Weights of a small GPT-style language model, trained from scratch on English Wikipedia: norms scaled by depth.
Each number is 50 + 12 x the weight over its row's rms, rounded and kept within 0 to 99. Layers, rows and columns count from 0. The size before them is the row's rms in percent of the matrix's.

# layer 8 MLP gate, 1024x384, rms 0.0512, rows 656-704, columns 240-287
106:32 56 34 75 49 55 57 40 40 42 52 76 43 41 40 40 61 48 39 44 55 56 44 72 40 27 49 29 82 39 50 44 43 60 49 46 47 68 53 67 74 42 53 36 45 55 28 33
097:50 53 39 26 22 40 47 28 67 49 35 51 47 55 55 23 55 43 74 32 65 36 52 30 43 38 52 49 50 57 58 48 41 48 49 62 42 40 61 50 64 63 35 45 46 58 47 48
104:28 42 42 40 37 39 52 74 49 54 61 50 39 34 74 49 46 51 58 41 38 48 39 49 62 45 57 51 56 47 40 74 41 83 71 74 63 61 66 50 55 68 46 50 41 50 47 64
100:63 64 51 27 44 55 44 47 44 62 38 51 52 70 42 58 56 56 22 43 46 53 43 56 48 36 52 44 31 38 46 57 52 60 31 33 32 55 46 72 41 57 59 44 53 60 37 53
106:33 37 44 26 19 64 50 23 52 62 43 39 43 21 41 52 48 45 27 51 58 40 70 39 46 28 44 68 65 53 29 48 43 46 61 42 71 74 41 57 52 59 50 44 67 71 31 70
097:56 70 59 36 56 52 53 66 28 53 33 52 62 52 67 29 62 48 67 47 21 53 49 75 69 59 60 59 43 34 58 42 92 44 45 25 41 33 45 54 46 70 54 46 46 59 65 29
101:35 57 47 45 50 31 53 48 46 36 60 47 38 57 39 53 50 33 43 60 56 43 38 43 72 53 33 64 69 70 44 50 25 53 49 55 58 43 46 62 52 33 41 32 41 32 49 52
100:51 50 47 55 47 47 62 50 41 49 54 68 54 49 54 49 46 70 75 48 57 51 30 56 36 54 45 57 42 55 47 54 45 47 61 61 48 51 68 62 29 58 53 67 21 61 61 29
101:40 53 65 38 59 59 73 49 55 43 60 61 76 41 61 36 73 43 47 49 31 21 60 30 23 55 54 29 86 45 47 35 36 38 58 45 32 52 34 52 44 43 47 69 44 48 65 53
097:58 42 37 43 51 36 46 73 49 49 35 34 60 49 47 26 63 74 46 29 53 47 76 44 44 49 36 41 49 40 47 60 42 38 67 80 37 39 62 53 50 40 40 62 53 66 53 66
094:49 70 51 27 63 53 49 48 63 48 69 65 46 35 54 43 43 53 55 39 55 35 55 52 57 48 43 46 54 37 37 51 39 57 65 54 62 35 55 64 27 49 80 51 47 57 68 26
101:58 58 60 80 51 65 69 46 37 57 44 52 46 39 52 60 69 54 35 59 51 59 47 51 59 38 63 49 52 51 64 53 38 33 35 81 32 66 62 47 57 54 36 40 44 63 67 76
102:55 69 68 43 48 68 48 40 57 48 61 56 32 30 30 39 49 40 55 41 48 54 49 52 42 78 32 51 55 33 41 44 46 45 69 61 69 57 62 25 45 45 43 03 55 35 65 42
089:59 42 74 66 55 48 50 63 74 49 55 63 68 54 29 51 49 54 57 49 39 56 37 37 45 52 58 41 45 61 58 45 48 47 27 64 51 46 50 62 56 67 43 34 49 61 58 58
091:41 57 60 62 48 32 43 37 69 69 53 76 42 58 38 53 35 21 55 33 52 49 57 52 53 31 30 36 48 33 33 64 54 66 53 35 44 34 50 56 51 49 47 53 50 65 36 36
098:48 57 33 53 50 54 52 49 51 32 47 55 36 73 55 56 70 58 61 55 46 58 41 50 19 44 76 59 45 62 58 29 55 45 40 54 57 37 60 56 70 49 37 64 60 44 60 43
100:52 57 47 41 39 54 50 34 58 47 33 43 40 53 54 53 38 35 43 62 47 72 73 81 56 53 41 60 44 61 60 65 63 48 44 61 37 42 45 57 14 45 28 46 40 49 51 33
099:46 42 30 42 45 46 73 47 47 46 58 66 38 56 49 62 48 19 64 64 60 52 44 51 35 49 28 49 67 41 57 53 47 76 57 58 49 28 47 70 47 55 34 45 43 60 52 69
096:61 56 64 35 26 55 35 54 53 55 57 69 55 65 51 40 49 30 61 48 46 62 34 43 59 76 45 37 45 41 58 38 67 54 56 25 23 39 44 27 51 36 33 60 34 61 56 37
099:44 49 57 45 47 48 30 45 32 55 60 40 61 43 46 74 79 41 46 38 57 47 48 59 62 43 69 52 50 58 45 41 45 54 53 55 65 65 41 41 69 53 38 31 38 59 48 37
095:60 59 47 41 49 73 68 27 51 59 36 17 67 44 65 45 46 40 28 49 48 60 62 49 46 37 59 45 53 33 70 62 88 55 41 43 42 37 56 59 53 45 44 47 71 45 50 34
101:20 31 62 64 54 48 50 49 51 43 53 69 58 45 35 50 46 67 45 58 47 35 47 62 58 56 53 41 43 69 38 46 48 64 40 59 56 52 34 54 34 24 64 54 43 58 41 43
101:32 38 47 54 50 35 68 35 58 44 70 48 28 57 42 69 42 50 57 52 74 65 50 68 56 45 49 41 58 60 61 62 37 64 49 66 44 40 45 25 61 63 63 59 46 69 55 40
108:25 47 43 45 64 56 47 67 43 45 41 49 34 32 32 57 61 31 31 34 45 63 48 49 50 39 60 25 48 46 49 59 38 62 53 62 47 33 43 43 49 51 38 58 54 51 61 49
102:50 51 45 69 60 53 31 47 40 50 60 43 61 32 67 46 52 44 45 22 43 60 69 40 63 57 55 61 40 54 50 70 78 58 27 48 28 50 51 48 32 58 44 44 50 54 53 65
093:37 62 62 42 55 39 41 44 55 56 67 38 39 35 68 53 33 29 60 75 66 43 60 62 59 29 52 55 41 58 76 59 56 58 45 45 44 45 50 39 46 46 45 47 49 51 56 56
096:36 51 38 62 46 43 32 52 46 57 52 64 39 67 22 50 43 57 42 56 43 65 51 54 40 50 42 20 36 47 39 75 42 41 51 32 47 68 50 57 58 58 64 49 52 52 54 52
102:46 44 42 59 60 33 44 41 39 72 47 27 55 54 52 61 22 53 64 66 52 56 54 52 63 39 69 54 60 70 49 57 56 56 49 69 60 45 53 33 43 44 42 56 54 47 60 31
099:49 49 69 45 47 39 62 53 78 39 28 54 54 60 52 55 57 48 65 42 36 55 37 38 40 58 71 36 65 39 36 50 46 28 65 63 48 36 59 59 48 34 57 58 59 61 47 51
096:43 32 62 47 34 34 46 52 56 49 55 51 36 47 65 42 40 57 58 55 47 36 46 48 45 50 60 50 46 45 53 39 31 53 51 54 46 41 46 60 56 34 51 61 67 56 58 23
105:61 44 37 60 30 23 50 49 49 51 57 49 45 60 76 42 48 55 60 58 60 57 54 36 35 63 48 57 47 33 85 51 32 41 37 37 41 43 50 34 45 53 63 61 48 38 60 45
102:47 48 69 59 34 64 48 52 56 60 53 48 65 45 68 59 55 47 42 45 52 50 53 53 39 63 50 40 48 50 42 43 49 38 71 52 31 53 73 37 51 46 44 36 66 53 56 70
102:46 51 56 41 50 48 43 38 53 66 56 53 58 32 57 52 35 38 34 45 48 69 65 43 60 67 61 27 70 37 38 49 54 33 47 45 45 65 44 50 43 23 64 45 44 69 34 60
101:51 57 70 26 44 53 27 56 61 42 61 38 38 69 67 53 63 48 69 48 40 63 73 46 32 59 37 37 39 56 70 43 53 53 70 20 63 47 62 38 49 43 29 61 57 48 46 59
097:51 84 33 63 62 40 36 54 49 52 53 42 38 57 26 43 36 63 70 47 46 58 44 47 42 37 49 45 28 50 63 48 38 36 21 64 52 45 68 50 60 30 48 51 42 32 37 50
103:47 43 44 45 54 67 70 51 63 46 47 39 24 52 44 64 25 43 57 57 37 69 58 50 71 61 67 72 46 59 47 40 35 51 44 64 37 26 64 40 58 35 48 33 36 46 41 55
105:49 53 46 56 48 60 44 25 39 53 53 52 39 69 48 55 42 54 50 49 62 75 63 51 55 49 39 72 64 40 40 58 44 46 52 55 35 58 47 53 52 46 52 51 26 61 60 60
102:43 46 71 40 49 68 70 42 53 49 55 45 33 46 21 66 56 55 62 42 34 52 56 68 34 59 43 43 56 46 47 61 47 67 52 31 51 55 41 55 47 34 63 53 38 41 60 56
096:50 59 44 51 52 58 53 25 54 43 46 39 55 34 30 55 45 66 53 20 42 45 45 57 59 57 32 41 55 49 52 33 49 55 50 51 66 21 45 80 67 49 53 43 54 44 38 49
097:35 36 48 59 33 48 53 43 31 47 29 46 40 34 37 51 55 57 62 48 31 45 55 51 46 55 62 63 68 69 33 37 56 54 61 78 41 55 41 48 67 55 44 70 64 49 43 48
097:51 61 48 64 49 40 42 54 64 55 41 59 57 44 31 54 45 37 55 48 47 37 53 53 38 65 37 56 70 55 41 46 64 23 58 51 47 20 53 39 50 40 49 70 61 64 20 54
100:48 33 44 55 45 57 42 78 41 44 45 66 25 27 64 59 44 55 44 67 57 38 37 70 40 33 39 53 46 53 61 44 62 54 40 30 56 38 59 60 57 58 46 43 52 37 64 63
097:54 78 47 70 60 31 42 66 46 45 55 68 53 71 43 65 35 53 65 57 34 70 51 63 54 40 50 51 62 42 49 31 44 75 36 64 54 74 42 44 51 57 46 29 79 40 61 50
104:37 49 50 26 56 57 45 40 60 55 55 50 48 48 51 45 57 55 57 47 54 63 51 39 62 49 52 35 42 65 37 57 47 65 54 61 33 54 27 44 57 54 47 46 39 65 58 64
103:29 64 71 37 34 58 75 65 50 41 59 44 53 38 35 77 55 51 38 73 59 47 43 42 42 56 37 29 61 67 56 37 51 49 52 41 57 37 46 33 53 48 59 53 24 52 56 43
099:52 56 44 55 59 38 44 53 66 70 47 49 45 64 45 64 64 41 62 45 45 62 51 51 50 35 73 54 55 46 55 48 30 43 40 48 48 54 49 39 48 40 52 56 36 45 41 70
107:57 64 30 63 40 47 60 27 42 33 44 58 59 57 56 48 24 47 42 73 59 43 59 64 62 40 80 46 64 68 69 41 41 47 29 67 53 49 43 53 61 36 44 30 24 61 53 55
113:34 61 38 54 46 61 73 34 55 66 40 53 41 48 49 65 27 64 54 32 45 57 45 53 49 24 64 42 63 48 41 77 52 68 63 36 35 64 61 52 37 63 50 34 42 58 55 47
102:36 53 45 59 40 39 55 55 46 39 58 54 49 58 33 59 24 43 57 23 41 44 58 70 30 63 62 41 55 30 62 76 37 43 71 41 27 49 54 57 40 63 81 64 28 38 52 44
# layer 8 MLP up, 1024x384, rms 0.0512, rows 656-703, columns 240-287
099:32 48 25 63 67 51 75 41 36 48 64 51 36 51 69 76 42 55 32 41 41 53 43 69 57 45 65 54 69 45 64 50 45 41 39 40 68 66 51 48 75 39 41 55 56 46 37 55
096:43 37 34 34 65 46 52 25 57 49 58 48 32 59 51 38 53 42 61 13 54 39 42 44 26 30 46 65 72 76 44 44 41 43 39 63 55 63 59 49 42 53 55 36 37 34 37 57
101:41 32 56 33 50 40 42 54 56 58 36 66 64 48 20 56 74 57 46 54 58 66 48 49 43 40 68 61 55 62 50 44 66 62 52 67 31 58 64 60 08 43 66 50 33 36 64 60
101:41 54 40 53 29 48 47 49 24 52 56 50 35 57 53 35 35 55 31 53 54 58 27 56 48 36 39 62 45 41 61 62 50 47 60 53 36 73 75 50 80 50 43 71 67 55 45 63
105:50 44 35 49 58 32 58 77 44 36 45 65 45 42 41 62 40 60 62 54 62 45 73 60 48 50 58 51 59 49 55 50 38 56 50 57 46 58 56 46 04 46 54 46 52 26 69 64
097:48 39 40 28 50 32 63 65 40 44 21 38 35 23 23 47 51 46 62 64 52 46 57 45 60 47 56 48 47 41 45 51 52 62 22 26 49 38 57 58 32 45 60 54 63 55 47 44
099:34 61 50 46 49 29 42 59 68 40 56 64 48 53 39 50 66 14 48 50 50 44 66 41 61 65 30 45 46 49 39 60 51 41 62 48 47 60 54 51 57 67 38 87 53 56 26 54
102:45 34 62 48 49 59 50 40 46 49 61 62 54 88 48 52 57 45 64 57 33 49 54 36 63 46 47 52 63 55 29 44 39 55 44 67 43 64 54 39 61 59 44 50 52 48 71 36
099:44 49 74 34 67 66 51 52 41 45 58 69 52 66 33 49 62 32 53 65 53 34 52 51 68 64 09 42 59 35 55 53 33 46 53 61 43 36 25 46 34 44 65 34 49 42 66 57
096:51 51 41 53 61 56 41 55 35 48 50 46 49 50 44 33 28 48 31 60 57 63 49 48 61 52 48 43 44 44 56 73 58 31 49 58 44 45 34 50 56 45 40 59 62 73 35 57
098:45 60 36 34 55 41 55 62 26 52 56 78 43 51 36 36 56 33 57 63 51 44 44 45 44 62 56 43 42 58 58 43 63 66 70 58 47 56 41 45 54 51 41 49 42 55 49 37
103:54 62 43 51 56 40 39 26 61 55 31 56 50 48 58 22 57 40 57 35 44 52 54 49 42 47 63 54 42 42 57 54 35 65 43 34 47 59 45 32 37 42 49 65 62 66 39 52
104:62 48 74 72 55 36 52 66 52 52 60 49 57 43 52 58 42 63 57 69 49 50 28 67 32 54 75 51 66 47 47 39 67 48 50 28 24 65 64 54 23 89 50 48 70 43 52 73
099:55 44 34 50 49 76 30 20 42 42 39 47 44 39 46 67 44 56 20 36 51 53 34 38 67 65 61 47 42 42 52 58 57 45 46 46 42 69 63 44 68 42 67 69 62 60 36 47
096:44 56 30 70 45 65 66 52 15 55 61 50 70 67 35 37 45 60 36 53 56 62 50 53 57 49 44 53 66 67 64 45 39 52 54 69 46 56 72 36 66 56 40 58 46 46 67 44
101:34 47 46 56 62 46 60 44 53 46 49 56 56 60 50 48 33 32 40 33 30 50 35 65 48 36 32 39 61 34 47 68 63 38 57 65 68 50 35 43 46 48 51 61 42 53 19 35
101:53 53 60 62 55 36 42 51 33 45 50 64 61 22 60 41 31 41 36 44 43 57 43 59 34 46 40 49 57 61 52 34 74 40 44 56 36 46 42 46 45 48 32 54 54 38 46 74
100:64 72 62 59 50 50 55 48 46 70 20 40 50 59 40 52 44 48 56 63 61 63 68 48 47 40 56 57 48 56 30 42 30 37 68 59 49 68 53 52 43 67 63 30 62 51 58 63
105:46 45 63 50 50 44 59 39 35 42 37 49 46 52 53 67 38 45 46 40 63 59 55 25 64 69 37 49 49 55 50 58 48 60 69 50 46 28 44 73 28 50 44 29 43 41 46 44
106:52 60 63 35 39 66 49 54 54 55 36 44 52 42 43 52 57 56 47 72 36 40 47 45 54 63 44 50 42 37 42 54 69 57 57 25 58 65 52 25 39 46 71 59 58 35 71 51
092:31 52 60 60 32 38 69 54 48 53 37 74 58 50 50 38 44 58 40 65 45 64 61 20 55 36 46 49 55 44 50 55 34 50 55 64 50 34 35 43 18 51 65 44 42 46 47 59
099:25 50 55 50 51 48 49 50 43 39 32 40 44 64 38 40 50 47 63 58 47 56 46 39 30 55 53 54 82 54 39 75 40 42 37 41 68 73 54 56 43 23 73 31 22 60 59 57
102:48 70 63 39 47 41 37 56 53 49 60 47 73 59 32 49 69 52 48 64 28 53 59 19 56 55 63 52 56 51 46 41 56 40 38 65 62 37 59 47 47 46 31 41 43 32 48 43
104:44 75 52 71 40 47 52 79 44 63 68 42 71 66 52 30 56 44 37 47 56 48 67 37 42 37 44 46 56 47 42 31 22 54 50 33 45 53 47 62 04 54 54 50 44 47 66 39
099:21 44 10 39 45 40 66 39 43 13 41 34 58 49 40 57 57 29 57 51 65 42 73 65 45 48 60 71 46 57 47 52 49 38 35 61 51 46 47 46 41 55 41 44 78 52 44 31
097:47 59 60 52 45 74 42 48 55 27 53 45 57 53 58 61 64 51 56 51 47 44 62 50 29 56 29 45 39 48 56 81 61 63 64 48 61 49 55 42 61 48 56 63 66 46 34 59
104:37 56 50 60 57 60 29 41 65 43 51 71 48 57 43 41 55 39 52 55 34 50 45 57 45 54 54 53 65 50 56 67 55 56 43 47 63 58 67 72 29 56 58 26 62 45 58 51
098:34 41 41 52 29 52 40 41 46 54 45 31 38 49 58 55 48 73 35 60 48 42 52 23 41 40 55 52 57 43 20 30 55 59 65 56 56 64 68 40 63 57 47 46 55 50 43 43
102:31 35 61 22 68 63 49 44 67 41 35 37 66 52 45 45 47 54 47 38 30 33 45 52 42 63 56 46 73 34 44 42 63 38 70 39 39 62 51 55 63 57 48 61 47 81 47 53
093:34 33 62 36 59 37 48 45 56 43 48 56 53 51 64 60 74 48 53 56 69 35 44 53 33 53 47 55 42 57 44 38 51 54 58 47 36 62 54 50 44 46 54 53 49 66 72 29
102:37 47 44 37 72 60 57 23 57 49 51 47 48 48 63 41 58 45 34 44 49 48 65 63 41 60 59 34 51 48 71 54 55 58 53 51 53 48 48 59 50 60 56 43 54 53 58 63
096:35 43 47 60 77 63 52 51 44 65 39 54 39 61 38 49 48 46 34 43 59 59 43 46 50 48 58 46 66 47 42 47 37 34 51 43 41 53 58 63 47 63 47 44 64 30 30 54
102:48 47 26 54 54 58 58 38 60 58 48 33 59 57 63 52 51 51 44 45 47 28 27 64 56 37 46 36 41 54 44 41 59 64 38 48 48 52 70 38 49 35 39 58 50 36 65 71
096:51 63 43 49 46 64 54 38 40 40 48 66 60 48 38 35 37 59 56 43 37 43 50 62 54 50 66 51 46 68 23 34 51 28 47 48 52 60 71 42 47 77 39 42 37 44 43 48
103:58 23 39 48 43 61 59 45 47 43 65 35 89 62 69 32 68 40 54 68 42 35 47 42 67 51 42 58 58 54 35 39 46 54 34 27 43 35 56 42 60 69 55 49 49 71 62 34
106:53 58 59 53 42 68 50 63 36 48 29 46 39 48 48 64 31 66 53 41 28 45 48 56 45 50 60 59 48 45 25 22 50 53 44 52 46 27 57 50 13 35 52 69 44 55 53 42
102:55 54 51 21 69 37 50 55 16 53 44 60 66 43 36 49 44 52 46 63 43 66 54 43 68 63 48 68 50 58 60 44 58 36 34 44 45 38 35 52 70 39 63 63 50 58 29 39
105:47 47 63 64 60 59 55 43 65 44 82 54 61 47 58 59 65 30 45 43 31 39 63 46 47 56 50 44 55 57 43 77 42 64 26 40 51 70 38 29 67 45 51 45 45 55 58 40
096:44 44 62 48 62 54 34 60 59 53 40 50 61 59 31 46 52 24 40 61 68 35 42 49 33 50 52 53 31 62 54 43 33 65 57 47 53 47 37 52 57 39 36 45 48 77 54 60
091:49 55 45 40 54 47 48 42 68 38 52 23 72 41 56 51 70 34 48 47 46 76 59 31 34 53 46 45 50 34 51 49 46 59 51 58 62 40 52 35 34 57 62 37 53 45 62 49
098:42 49 56 46 53 66 56 36 54 50 68 51 48 39 59 47 77 62 54 35 52 47 44 59 40 64 52 32 46 60 23 43 28 47 61 59 75 46 53 70 50 64 45 54 36 40 59 40
102:68 61 49 52 43 52 62 46 44 28 54 45 48 96 53 50 50 44 57 25 49 49 54 36 49 59 72 47 61 40 48 67 49 50 30 81 39 46 65 52 53 53 60 26 44 52 41 48
103:71 32 44 57 43 46 57 41 35 52 53 54 66 58 39 54 64 54 56 38 59 41 58 24 50 28 43 31 52 43 37 33 41 55 61 31 36 45 49 55 48 31 60 42 44 51 67 49
102:51 55 50 54 49 47 39 52 56 70 30 31 39 50 51 42 51 44 51 41 43 66 54 63 37 58 57 19 49 43 79 54 26 22 52 59 44 60 45 67 74 42 54 71 49 65 38 55
103:73 38 22 89 32 62 34 35 50 55 21 60 58 68 37 37 22 36 67 70 45 63 68 60 62 36 52 58 54 61 47 58 44 50 29 57 58 47 40 41 47 56 46 58 52 57 39 76
102:49 51 57 43 33 37 39 69 38 55 46 56 53 43 63 63 58 43 48 31 36 56 57 53 54 53 67 72 37 62 39 47 64 73 51 50 51 19 42 33 39 53 32 46 46 40 46 92
098:49 60 50 29 52 53 53 50 60 51 28 59 71 65 50 49 50 47 52 33 75 36 44 42 34 42 38 49 48 47 53 39 36 34 28 51 68 63 31 70 63 29 48 46 63 64 56 52
109:37 47 63 48 45 35 32 55 62 67 28 64 58 43 58 50 48 55 47 62 54 27 43 47 37 49 40 65 62 44 55 40 44 35 42 51 59 53 52 44 37 48 45 62 38 53 42 47
# layer 8 MLP down (transposed), 1024x384, rms 0.0465, rows 656-703, columns 240-287
096:55 64 39 47 58 58 47 53 66 51 42 54 59 61 44 48 61 55 18 64 60 41 35 38 22 26 34 63 36 69 46 53 45 45 38 41 48 41 61 56 53 54 78 60 46 76 63 54
097:50 54 53 25 55 51 54 47 54 59 38 32 74 49 28 46 66 31 57 45 46 62 37 59 47 40 51 34 58 71 32 39 45 49 64 54 63 55 53 34 43 69 51 59 57 48 64 40
093:59 53 60 40 60 65 25 50 41 58 49 60 46 45 47 37 31 49 41 72 57 57 41 40 51 54 48 30 43 57 54 70 48 45 39 45 48 63 55 49 48 35 36 61 54 50 35 56
100:39 63 54 26 37 49 40 75 45 57 50 38 70 60 50 33 53 50 31 47 34 52 56 57 61 61 35 83 26 55 65 60 61 17 51 52 45 37 54 57 35 45 60 41 48 71 35 38
094:58 33 57 50 47 62 37 40 41 60 47 52 53 43 39 38 72 47 53 54 49 63 57 64 56 66 35 67 43 42 47 66 37 41 71 43 72 58 47 57 66 55 60 46 53 43 50 49
094:69 56 67 55 44 37 47 45 43 72 66 50 61 49 59 48 49 39 53 38 44 49 42 54 67 49 39 45 54 56 51 51 54 49 39 35 47 32 38 46 54 54 35 21 65 72 61 40
102:39 54 52 46 39 62 59 51 43 42 66 47 33 58 61 51 75 67 46 29 60 36 49 28 57 56 71 54 54 42 69 44 47 46 64 59 45 69 67 39 25 53 56 52 55 48 59 30
099:33 48 43 54 42 46 40 48 42 48 56 37 61 34 28 47 46 46 45 38 50 56 58 24 61 50 52 47 69 52 51 67 45 59 27 54 57 39 46 49 42 37 69 50 51 53 53 41
103:46 44 33 69 53 56 49 59 60 51 59 38 50 54 54 48 47 24 56 40 53 43 61 17 31 43 60 44 49 55 47 44 57 53 70 53 39 43 49 37 41 41 41 83 57 40 37 52
099:53 43 51 46 47 35 63 41 41 48 62 68 61 48 81 52 46 35 33 51 49 45 48 53 40 45 55 44 58 35 42 41 48 53 42 39 49 61 35 58 36 41 59 38 36 53 55 32
099:51 50 29 41 41 38 45 26 54 40 31 39 50 73 48 63 62 48 59 46 35 72 44 32 51 72 55 59 42 60 65 52 52 41 24 56 63 41 64 62 59 57 34 46 56 31 34 55
102:57 42 48 58 68 62 50 49 49 34 58 48 51 67 29 43 31 44 39 46 44 46 57 46 55 46 53 41 39 46 42 81 52 56 61 49 47 56 59 41 49 49 38 40 23 53 67 58
091:55 56 27 53 50 46 59 61 43 51 53 46 35 65 48 39 49 33 41 37 58 34 51 67 49 59 63 72 58 70 39 37 50 46 31 57 46 34 43 61 74 57 65 45 60 63 19 46
099:50 57 44 54 64 61 54 43 70 69 65 56 56 43 37 59 47 30 41 46 77 54 56 28 38 55 46 44 62 35 59 43 37 40 40 59 64 50 56 31 47 50 53 41 42 68 36 41
101:46 40 46 54 52 54 48 45 45 44 32 64 41 52 27 51 24 36 36 43 40 45 45 64 53 52 42 32 47 52 46 67 39 60 34 53 71 36 55 48 41 36 55 68 45 56 43 38
103:66 56 49 32 58 38 47 52 20 40 52 55 36 52 36 46 51 59 50 33 43 46 52 18 44 44 36 43 72 33 46 39 34 35 71 71 60 60 32 36 64 42 46 40 19 65 33 65
101:47 47 45 70 47 64 46 47 45 54 56 63 43 46 50 56 43 58 45 44 44 45 28 63 53 78 55 27 55 45 32 40 69 65 64 45 50 52 61 55 76 49 42 41 24 47 50 60
098:45 47 45 29 63 49 50 54 41 56 51 70 35 61 53 43 42 36 54 59 60 74 55 64 56 58 70 34 52 41 42 72 75 64 69 62 37 58 43 50 62 54 30 63 51 65 92 60
106:58 39 58 38 60 57 43 58 59 53 54 59 56 25 49 66 34 45 49 41 48 36 54 75 65 59 49 61 62 28 53 50 67 47 45 33 67 54 50 46 61 68 41 37 52 58 61 79
109:60 64 57 65 36 43 36 40 54 47 57 52 69 44 28 60 51 58 56 63 38 36 49 74 15 55 36 40 60 63 48 64 48 44 26 61 76 47 39 52 56 52 60 33 57 34 56 46
097:46 29 67 61 47 27 31 64 41 46 58 51 58 48 42 72 49 64 38 63 30 32 44 61 59 59 39 51 43 60 60 44 58 69 42 39 64 60 36 50 72 47 33 48 38 63 73 64
106:59 57 46 40 51 43 50 48 40 54 64 63 56 59 30 54 45 55 50 22 37 43 52 41 33 51 31 54 46 38 67 57 56 36 61 42 70 15 37 58 57 60 33 30 54 56 33 58
099:54 42 54 20 73 56 55 63 60 46 53 39 57 62 43 54 44 39 64 53 52 34 51 54 53 57 56 59 60 50 52 71 28 53 48 44 43 33 54 51 41 56 17 54 64 54 46 31
105:41 64 63 47 35 39 50 28 57 45 65 70 35 50 37 61 56 28 61 56 39 53 44 51 48 77 56 13 56 58 39 77 49 57 60 69 57 55 47 51 75 68 56 56 55 44 42 59
101:72 48 46 50 18 50 57 58 42 53 47 61 38 68 45 36 60 31 53 43 52 49 62 45 49 41 47 47 51 45 56 52 56 60 54 35 63 32 61 52 67 33 48 49 54 79 56 55
096:55 48 46 49 56 56 41 49 35 55 42 56 42 67 57 54 60 68 52 52 36 40 36 54 41 49 39 48 53 60 39 40 59 33 65 39 39 79 57 61 62 28 70 37 71 59 60 69
092:47 50 68 41 51 54 54 57 29 35 45 33 59 38 55 37 59 64 50 55 67 37 45 55 60 51 47 76 69 45 35 28 35 56 43 43 41 57 39 47 47 47 44 64 52 53 34 56
102:38 38 55 16 72 62 71 50 55 39 52 52 59 55 57 37 73 62 53 82 64 49 29 58 55 50 36 55 45 47 37 50 38 67 56 42 39 47 21 61 29 39 52 29 45 61 68 61
101:66 57 55 46 53 61 59 71 47 64 61 67 50 47 57 44 68 42 56 31 44 41 62 42 55 46 47 69 44 46 61 61 43 43 47 48 39 48 51 61 34 58 64 32 53 41 53 45
097:53 48 60 60 38 61 56 61 59 77 61 70 33 57 63 60 31 47 46 54 43 46 38 46 35 35 44 37 48 48 47 55 45 38 35 64 38 54 27 23 58 49 61 28 60 39 61 54
102:50 76 66 43 33 34 57 47 56 49 29 41 37 77 61 46 58 66 60 58 53 61 50 42 51 35 39 49 42 38 67 40 71 63 28 61 16 42 45 67 64 65 47 46 48 50 41 27
101:42 41 60 53 46 41 53 50 52 27 48 39 51 58 55 66 66 56 54 42 41 51 50 39 38 54 60 17 43 62 35 55 33 50 42 53 64 40 39 48 47 67 64 40 41 56 58 58
088:63 64 45 28 34 46 39 74 38 73 40 51 68 45 42 61 38 33 43 34 51 57 56 40 57 81 57 51 59 62 53 46 43 32 53 43 40 41 60 45 46 43 53 61 45 66 42 51
105:50 60 58 61 51 55 53 59 61 24 30 60 39 45 53 72 46 51 45 66 65 59 39 47 43 35 60 60 29 55 68 57 41 60 62 56 62 66 50 33 51 57 75 43 36 62 37 53
098:22 58 44 64 52 30 48 73 65 57 58 71 23 46 57 64 43 56 67 34 46 63 42 38 51 49 57 37 34 36 55 58 52 38 58 57 59 57 37 43 45 38 60 34 34 12 56 43
093:41 60 71 34 36 45 64 44 32 38 43 76 62 55 56 55 49 54 65 54 59 65 58 48 39 52 63 52 58 44 41 38 53 43 49 46 33 61 30 74 67 43 32 50 54 40 55 38
105:45 54 53 74 73 51 48 49 46 56 40 42 64 26 57 69 37 54 70 63 29 58 27 58 44 63 45 43 70 58 52 51 50 55 49 52 33 57 63 49 58 30 50 89 48 58 43 66
104:57 46 60 58 48 50 59 42 57 53 62 42 56 56 69 36 49 57 79 49 37 56 65 61 26 44 46 41 45 69 59 36 60 48 58 43 33 61 54 45 47 78 54 42 64 58 50 58
099:53 54 48 81 54 54 43 34 54 57 40 39 43 68 42 54 35 41 56 35 36 48 46 79 60 52 67 60 53 51 61 53 42 39 57 48 47 40 49 49 36 67 50 50 51 55 69 62
097:58 48 59 33 60 35 56 52 49 52 58 27 66 35 41 46 55 56 75 46 58 56 36 46 54 57 45 67 48 59 27 46 48 44 61 63 53 48 47 67 57 45 40 51 47 65 57 66
098:37 73 59 52 65 25 52 35 43 54 63 63 55 49 50 49 57 47 53 48 49 46 34 47 33 60 54 27 48 47 61 51 68 67 50 39 42 46 64 36 45 37 28 44 46 74 56 68
102:44 58 67 65 86 44 36 31 49 40 47 38 50 33 48 58 61 67 39 22 54 55 51 39 53 47 58 39 56 49 55 72 56 29 42 46 29 37 30 64 31 63 49 53 45 59 50 50
101:53 56 62 43 50 53 42 47 28 77 43 55 50 46 44 56 47 32 80 27 53 49 56 55 53 32 37 35 36 56 29 43 40 42 37 46 65 60 50 48 29 63 47 56 32 37 53 33
103:57 50 43 60 54 44 47 40 43 32 59 30 51 35 53 51 49 64 51 59 56 42 51 45 53 63 39 54 70 47 36 54 38 72 62 37 71 51 47 36 64 60 55 66 55 41 52 46
097:51 58 70 43 53 32 51 36 58 47 31 72 45 36 38 54 38 50 53 59 45 68 53 43 50 63 65 67 49 43 46 51 54 41 39 51 57 38 42 42 61 68 66 46 58 82 65 72
106:51 46 50 61 43 48 51 56 45 49 48 54 40 40 50 42 41 56 21 45 70 56 42 25 71 26 32 65 32 25 62 54 36 50 51 42 68 47 57 63 60 48 54 56 39 36 56 58
102:59 44 51 39 58 56 35 52 85 57 54 41 57 53 52 35 58 53 63 38 58 58 52 69 38 36 53 47 55 36 65 28 13 48 34 40 53 54 31 49 98 44 55 40 42 31 55 60
115:34 52 50 35 34 44 27 46 58 63 20 46 58 37 38 53 55 31 44 41 49 26 48 41 48 42 49 32 57 48 49 37 39 72 16 49 53 53 15 48 61 55 51 58 47 31 57 40